config.yaml
n_kv_head: 3
head_dim: 128
d_mlp: 1024
norm: "layernorm"
rope_fraction: 0.5
qk_norm: true
bias: "none"
beta2: 0.95
decay_fraction: 0.719
decay_shape: "linear"
final_lr_fraction: 0.0
train_tokens: 903400000
steps: 6893
dataset: "wikipedia_en"
Each number is 128 + 32 x the weight over its row's rms, rounded and kept within 0 to 255. Layers, rows and columns count from 0. Numbers have three digits each. The size before them is the row's rms in percent of the matrix's.

# layer 2 attention value, 384x384, rms 0.0309, rows 0-99, columns 128-191
104:131162177169181082111161185125117117106132106149143149131110088136117138183144164113148096119131121097127091198145081145134107142150175145126126106083124140134103133123122102138120104086163105
106:129133139122115135170131108075158097067114162160140096170153157159133106185112109088105110080154136132156131128153191116110116150175125106081117115075154186150131139161093099180147215125114121
093:149130159100180122142152193094124118158124151126109063101133136106163148139109129151076088070109091108115108127141073142090095143089169120080144122057128143114173093148127139184114149116115128
095:133149174065150135101145132140128101142104145158135118103118150133128101207075166081141146127161101152132130185165091130155149155103127181140174084125146215099029099141127083105103176101139122
095:158187068074133159105085108142134126152157120143104142129114125098174096092129141080106126113148076120132100105080110129127114110080099095143109140146137155153091082157095113101098199163097157
102:120156158142114110121108088167173146192110151128156114082152164127173120180082119073169187111112130137156171120094063077120103124115099170117173135114157101078129120158150147174120100130117149
102:130066111129097087138089143130109145186137149120128194080099140116165150177112136147142124125154146145101128097127137115193134157103140154099117059188144126121132109053121180159098175112120156
099:140127138073161079162183094136094112182102177161096171111123142143131094115123101136163199151121124169081119098120124153093113121095069111109096148113132118129126181154150142148091138130125122
103:099093120142119077114168182067102122113164139133092074096144135090111109167126117140174117136098143135115090178115151156146140158113132135052070103110146125100146079173141105136142111083144120
102:062122129104135193155138138122116124158098113176155107150076103113132078056131114109078081130140112147131151180047158140107099140116168154187105185175119158155113152144157117074077139163071097
098:097133109190144086125107105139110149145118164149149080144084109105138143170119154140135163094103169105120112160102099151125120129102149147084115061162144167090134136188118123091077121140169137
103:127191149104120139103161110147100119089161132134142189132091122124126081092126183160126086147124120135122127151119119125191090101110129160125166121070127130120134095106092145137102091138103083
104:090078147165109144121145141059096120067109098163112110206081142156116113194118111112092108103062154125131152131114212146142119100160122140092099089059121209132132086166102160129147164124147109
105:175104074175144079133105202171116127162169148162076116135135105113131102138076103109161104069153124067099111129143081134147118131152133119099146124151145094131140092115161113153158099138092152
103:032136103208078179143123157105201148154112103104062100128136118107083122141126051129091133153106190148118155129105115088129124086141098173144110141181127110134144167077148141147110104178100131
102:135152085118067192086126186145143110085102079121182151181123089131113105156132096109090118127096093105154161141175159108066116058115106142146091120166144121132118147130149163136109070095100137
100:106171111087120128112065108151161106130121116139058098148095141133124117118163108165164083064120073126153136173187150151153112078115090145118120119140098121106089186159119079104187100130119146
105:108185111104164124109111118067142133108111170107138105103145129119141140080116104135189084127131162138083131115130167115137128129132131084109105103154099069122124164056108128109117175159106147
099:170155113125085146137113146125191133180132146046182076185140103143121153089122139170103106145151147118092122066178146092079130116120075107157126161151134105105128157129167123085120084153081168
105:102133126101071126169167109105061106107141179141137227130130163136111139129110150134132115132102136047081137120156134156143137158139127097134082142097154185150187106045098120104098135166111113
101:117129080123111160136117047182132151061109123119151124119133090159172148133149132093109116101138092128169159138137062146156114086140171143105076093204130139122129108163147132109121095136066143
100:099164105168168059061109190163142128186122121117116176114173109202136104108152118126149177147109104094146127121135130136093118165139141106139114108128110147094132104120104158108133054129114113
097:168140110083153121172156102083118135139124118108143142133160133182113160104062097087100142080143127145167162071127108168107128166147135152138116140074127136118136082086151121180178109160115133
094:111162135162145119155143183150081117136129148186078140110166148097102087059161157089159147103110155134120181083144101188142124149132166097122132121114141237116088153147087161126110063109081132
099:179130086173134131096182172125059123082158179116123073089134144172084145095118123098085132102101119158150138159154121102115128118110147157106129112047137187121157142093080112188124071185117120
099:088182172114145206164136177098117115143120140078151175120159158113139109119116111102132099159092113070135126061149076122068133126102094113141100119118138154117127120169211155088135105096149131
099:045176091126117125123059121136158126184122105175099159134083131099107146163085103171191096168166121119120166139163131148153145101139156123124121110187115162132178135079133126068140130144126130
107:120111113088137112155106141155091129170120150048132112169189100146126138145186191112158113143119122116087107171109088113147116115163101121158162134126137051123164063128140152081126140087140161
101:158152124136175182111145131114137121058138111160100065133092096145102147124148085103131126137147167134082107174119146126147117156153162132137143119121116083121092179150212136097190150139154129
099:135042161125190172074120165132139124141094062079090181141155105086151138058145167117166098131175122141154073134131061179114110144125142103138141086087118099173119152092128163128107188112152136
103:162125150139137134108074118111207133125116146108156139168076163132156094107104088157108111152159101099141149159086175161109101124107113096130102163114129158122102110132100113174082145154137109
102:122151089110140149077135145085159135083128150128136104102199128184129106140102073079116092110166064079141142134152092185087133117154135136098157109071118159137147120116187143142114125170132093
104:135128154142171151097168209181103125085136103141046157100111112129150107113123150125167134103142164131120106081172131142153117098093136123130106099117119148138106161126096129140125139155110131
100:149131173116113153107211093140182113160076132129092141083088121068115104201117130113183096095137100119166135142148125130123104096123125161102068143087118096063114101079130147111128111146115137
104:129157097141162104162135131109140096157127121081109126179112104103139124151062195187167099132123188206124108110114150168127150128141099085167110101140144170156121075117165120136158148104108102
106:172164181129189153105089121165131133157161111136165123117099085121111150134091156143169107147124139165112113139106088133126091114064133124099112160146113186114085117084163118076123163165167134
099:084164127104183139114137181104188102166112120137161152114192106184141142177071106112115085149132137148111102148148133094130098089118088148179132178147130106154165136117120127112123163196160120
099:141090062117121164109135099091093142079121114110097111108120146110095101139193131114077043122138105074091116113122123128104144162133155096114103098126127191119156150113102142118097136171136143
104:124120099062068192128145144079173148109149185119096094163104114116138143112144106115041052111094061074109149156110197093121123116079106132121161130117127099145129114169139128080165126154113129
102:148160106111121142160137138172136129200093111095167103128147129130181132146148133138112149125097130116155126179057135140160117165107114133082118143188106088100064109114134124103118095150145163
101:124109155112134189103104166116157148188107142070151158092147121115117129111071083132134111135134095137107144158103150159099117165156087142099132096086146125120104110133129135111087149100121115
095:109111129150140125174176110118191145059153107094112134116119153182128135115084174175155146152123042145158118088109141139080107170123087126118084127167106149150173110211150141127127058095122131
103:159153133133100091100131115162140136071120099059103087142120129039119123159169167119141122136084182128090147132135117105090113171159113134166131079178147135143114103139063132064120155153129125
103:084130162119183125098143137124131165140134147147131093123123117144108134118113140139118108109108097145089123115142140173097141221133152130107109131108117101126120160133105128151115172166126124
099:106145161138183184144173133151139141132147101094095125075138141073075142197062146113195145079117102165125106120195151106122114213112127157079138102159138124167180089114138156125032094136109116
101:118071150105137134128146106152109119130147169091156215115156161095122123127127162094163141151163081152093123187140096136114130109144111159084104144128149131115129046174144135113125186127130131
100:151161146127128102120142131076131154082100130090145060112154116111138147171115159136114120114195066129116175138178121133127124144116099119130117069143112155147113081077100116109105086130132080
107:133151099055125133149106143088145123152085121201169172123106172226099152129090091107124112106127045139145111114157146111139091132127089155142119096118120089117080184207125098141145121112104102
097:138100124155114108122144119169069118127111142114132172131121081196083171132120129081065190077136167108089125136044094155075078135139142116115156055140100130092121155162115135093101136125144111
102:149117090111129108146145141124167151144117115086179065123101118141153171072080139158072160129141144104149101161117117117125087190148123123157144133117135109097169060146126122128098188132109179
110:106097121156160130113101137151197122126196099142108095130113187132083090140178121152144153122164129172180093127097146123163162158121109071162132151142113111132110096128121151148155111163110136
104:070078094140127108107109077121091131144106185156090098170134128083113183128129145150063133156095118130140170089100162141099139148150129095121097129114106109115158065128154146110111134161128146
103:170161067138123092086132054118165109081115127116169114142183097127120113160147122150142133116139102127154073131222086055169131129143102109157137153162149120148131097115120110150140086138121120
095:091081121148116175151143136147148118174120109162126116076111133080167126111140129138154119133126152066109165178043156128117156095131134104126156132024121181102170088121186090147100099157144147
101:086145110114098112110089085141129156172151167157104108112068103057088125158177070157128147123115144048088152152140136153156132160131135139120146115044144136073175130161096131179118120109118135
097:141086123113134148206157101157126124190080137200140115158085144108121104118183091121088169123114182084091137130144097163101107126145154162135132092180124156106117110119137155109120094083147141
111:089100151169132047105088112088128115161110099143114149132099156207073153170174120117148168105101210155121097099149129128101157134135100069138138132160139076102162161094110136201118148107107099
106:086133125120125218108122101146144158111097108127200038120093181106142102125141124160155137090149114143127117116126126145113093092144128180130120173092148169143162148085150175122127127088091152
093:151192094158132180157131169118101118192175133165064084143065158134081131121092140092167088077092119178098139150109141115109143154125144125106117141075142120118066121127146124139153174183192115
100:132127119139138129151084090121160146162150102063132181173147159143083143152184082112102152130134124175112141189100097115128120129123117144150092165118138078189082107146057131076159112062142097
099:158064109163098071104125129074159123096167146124113113123143095070112138160189167156125110083128107126077126104179074125145133117156116157124096137153127095071132138131128148135110132083105122
101:136104118152149071099130198084129111159097121081153171159117134127109095138100126136174116120124190188177132120170138141136076113158117050161134091135145078134096161101120151126134161127156124
103:120202090139142160148168111165090120121146097141153155148099110153175146136138140119171106155146136142090149086124097132153106102145154127096116128112121093099137166078076112145088106119115134
103:125118172109129096133105160174195166183129116140090169078174157172192145166140153097098139171129163098157128154103143164161146171106112133081119117126123115100157105132084116091131117161101148
101:090099099089095192128087169153105118119096150194139142138120107139161094139173130167066110081208073066121128122078121095145104122153118155131116140147150182130104193127125160111157181127070148
106:089193080107127171144101089203133144118093135174080138121125088133139126144111127154183126169137072092149182124126142111104171137111085151152140139179105073096104172174111127131121105133167124
101:091172135121147091064117123140143141159071123181084166138134092097139155150167033153156050157124118155136133131154118165128123107131138118096109119156158080131142192114202124080134187128088132
100:112100145123121108138110061126124133089148149194146174081156110158138111201161076177076117155194160163132098125089131120134137026103084138144107126114151160121193156126163155158155130119121118
104:134091104143122141096167143121162123122129103120092049123132165119158133131141141158134154138128142132102109142078113122104129147147159138145141162170141134131089113072144152190112108075108149
098:096115165131097150150179136136176112136159145123044134105147144067135177142129095104167142125156102171084106135117061152089088129187115067089129151130128184120099079110075125140140103140117110
106:140136119104209158120123115160181142142130131171139075045122127140119115137144095137118147128188040114101113133174096138168153083094072143144088104148154182154089131175098136084140112139121105
102:116169097100174110131170136133103124131073113140041113124194118162116150099124131093185117197098148153147116108088174132125140131078135123134172163196142136141105047131158102072160137135176129
103:176136073147083134151089121178187113196154075163149086143227105165090126098112127175108158158164154140140086129096097147183140112148101105201124197148125174134151115091138149092135114203127158
100:095104094121122130085133145118108115163170156135165136167094190147101130170189127092137135203142102131143099104150112075133143118155077120165179164112120085143138160095125125189129116124135085
099:096161136109132193132117163129091140095122125094070081144207115090125113116130162153036125137071156211189089147163174079106152094080089144161121177046114159155108130109187089120095104180157131
105:165112116152130104088101114173107130178148165103080162101158097080162158145106194155076129109164180182143111133191136127103136120133138132079099135061130135114128084082139165142094145099168152
097:101158134094186092167062129132172120070138073093168009130162149134085098126065099130124158101152097176086134083090124141116149124160107148147156137200099071108110133126161154145166173139136131
097:120118127157127077079101152176072109115125141122095142111146103143160135129152131143161081147136155151202161136082158100145110128145109071188109135070101083141136154127138103140118123118165146
106:106117075149095172109102145207066108171139164132148164164148159177158149129158134113174115205082085101161116124126146134104155078140109123131134117118122123165145164178123172118113122123115131
099:194107114121086147114125160130186100106149107136147116143131153079101144140164207108109057116100157118164155094109103119105144101137164112135081128076125149099183145142088106106115136122112105
097:091075130111106128176173117186113089124124154106111141166146153105083126217111136164134146157112150132083150106143101070161101084093115149154084156196143118157182150172138138078122101081187109
104:098149088062156175159136093097089168116118166083101177178124107150106155115151122114199162130140158102094140171200148101136132118112129061106153190126147090188114213097196130054101132140157169
106:151105145127094114154135133153127153152163110155168109107114081079170105110120126109092123151147137125147135150108157142125153134091157117111134092128132145102089056142157127164174149162096140
099:119109088127175086116127124093107133122137134145127178204111133167085122116123144121210159113149160100125089136113116138104111154138169117150089158144136147141098147156141115062145131128122107
102:143117070214193146152119140085117155100135142061159055111186131189108112109149086112168178130102151104110150122131153128176152190111125143139114100177116167137114098103123154132114044113149092
107:111131089111115027132141136127070143133139117178038131074191102125105138075151090153167116183127144143125109165067174173170138117152142118125138135120125161174152055131132133180085130083187179
102:158058150099145069148118134102118108165126172131078174139190136129194107119192139153106141059120080106127061167168118147085147154143138091100100098205121113131151075132153151168119169123095087
107:125190105143106141119113075088116151137172150133129173081097174168150132085107127158142121189094190108181120153160145139154122141142091168138108135126126159155161132097106142169146171089090161
109:096117114096081137067083126126099115089143135105154118092105110149177105073128134110137118099089148156168138113136152115120107068088081155154120151161127147199131124177125131082152142126118131
101:152124151152097092095115096101129130154163090146146182127119197132128119124140135123128180144082198124140125181109090107110122154110139104121068117109134138117090124148063087221166193163162073
108:075132095161125151133098040117135112154154114148064143151178153122124120125173137160120117135127138124201144118173133135083151137162139133079059172114112121106151142144107103130137115184083141
108:092149116126102100121124123166122161141161152178115179105104117118169135110172147150153086162094141173092133136167158158160137120122066138115097125204161150110099082131111147091116091103109115
104:164078121097220111171148128106176115161131164157158090138092101136098125119193113100153110123186083134127118095095142157122127128090144116106121169152160116139106167138154147176128150127133167
100:156161103108094163092136123130157143101168149130100142183165059139123130116141128105095051148156131101116123067155124138095129127133159184159166136114140112121122125195091156076129156107116139
097:194127102178121152160137100070129117179048070165108127157096138114115101162142164160154184124102173090161140147156170055117138075119141150145155114157111108078122078182101119119118152107125127
102:137118095092179071158092133087144139143182105125143158136111184084125109165135143111124119143120105101133135120147139125148111087129087142136082068211116166142160089148135109159165158086198079
100:124149116095119106131097123099199117089103175116166083146124132111190090186084134158150090150155120151165163138121165163107141115170141151147115172209094083132135110133171130077083180090147171
103:154092146157090118094141085118112096053128114142138143107143095086102108139149120122172196098143147123161087130057111083145109186145077173114118102084113115086088111080083097144160107107092139
102:119064121116113176151142192102137138120134117099186134141134144100058171111175115072146113077119085127150094115162118052125118141166146100151139148079113133119076180196121089181129196151140085
102:156121089119145134143137127205153118111082154083064126167164111105100182100092138149113141143172156156100108103106079142157143033142105099137111095145137108120134128103103117068104056154163122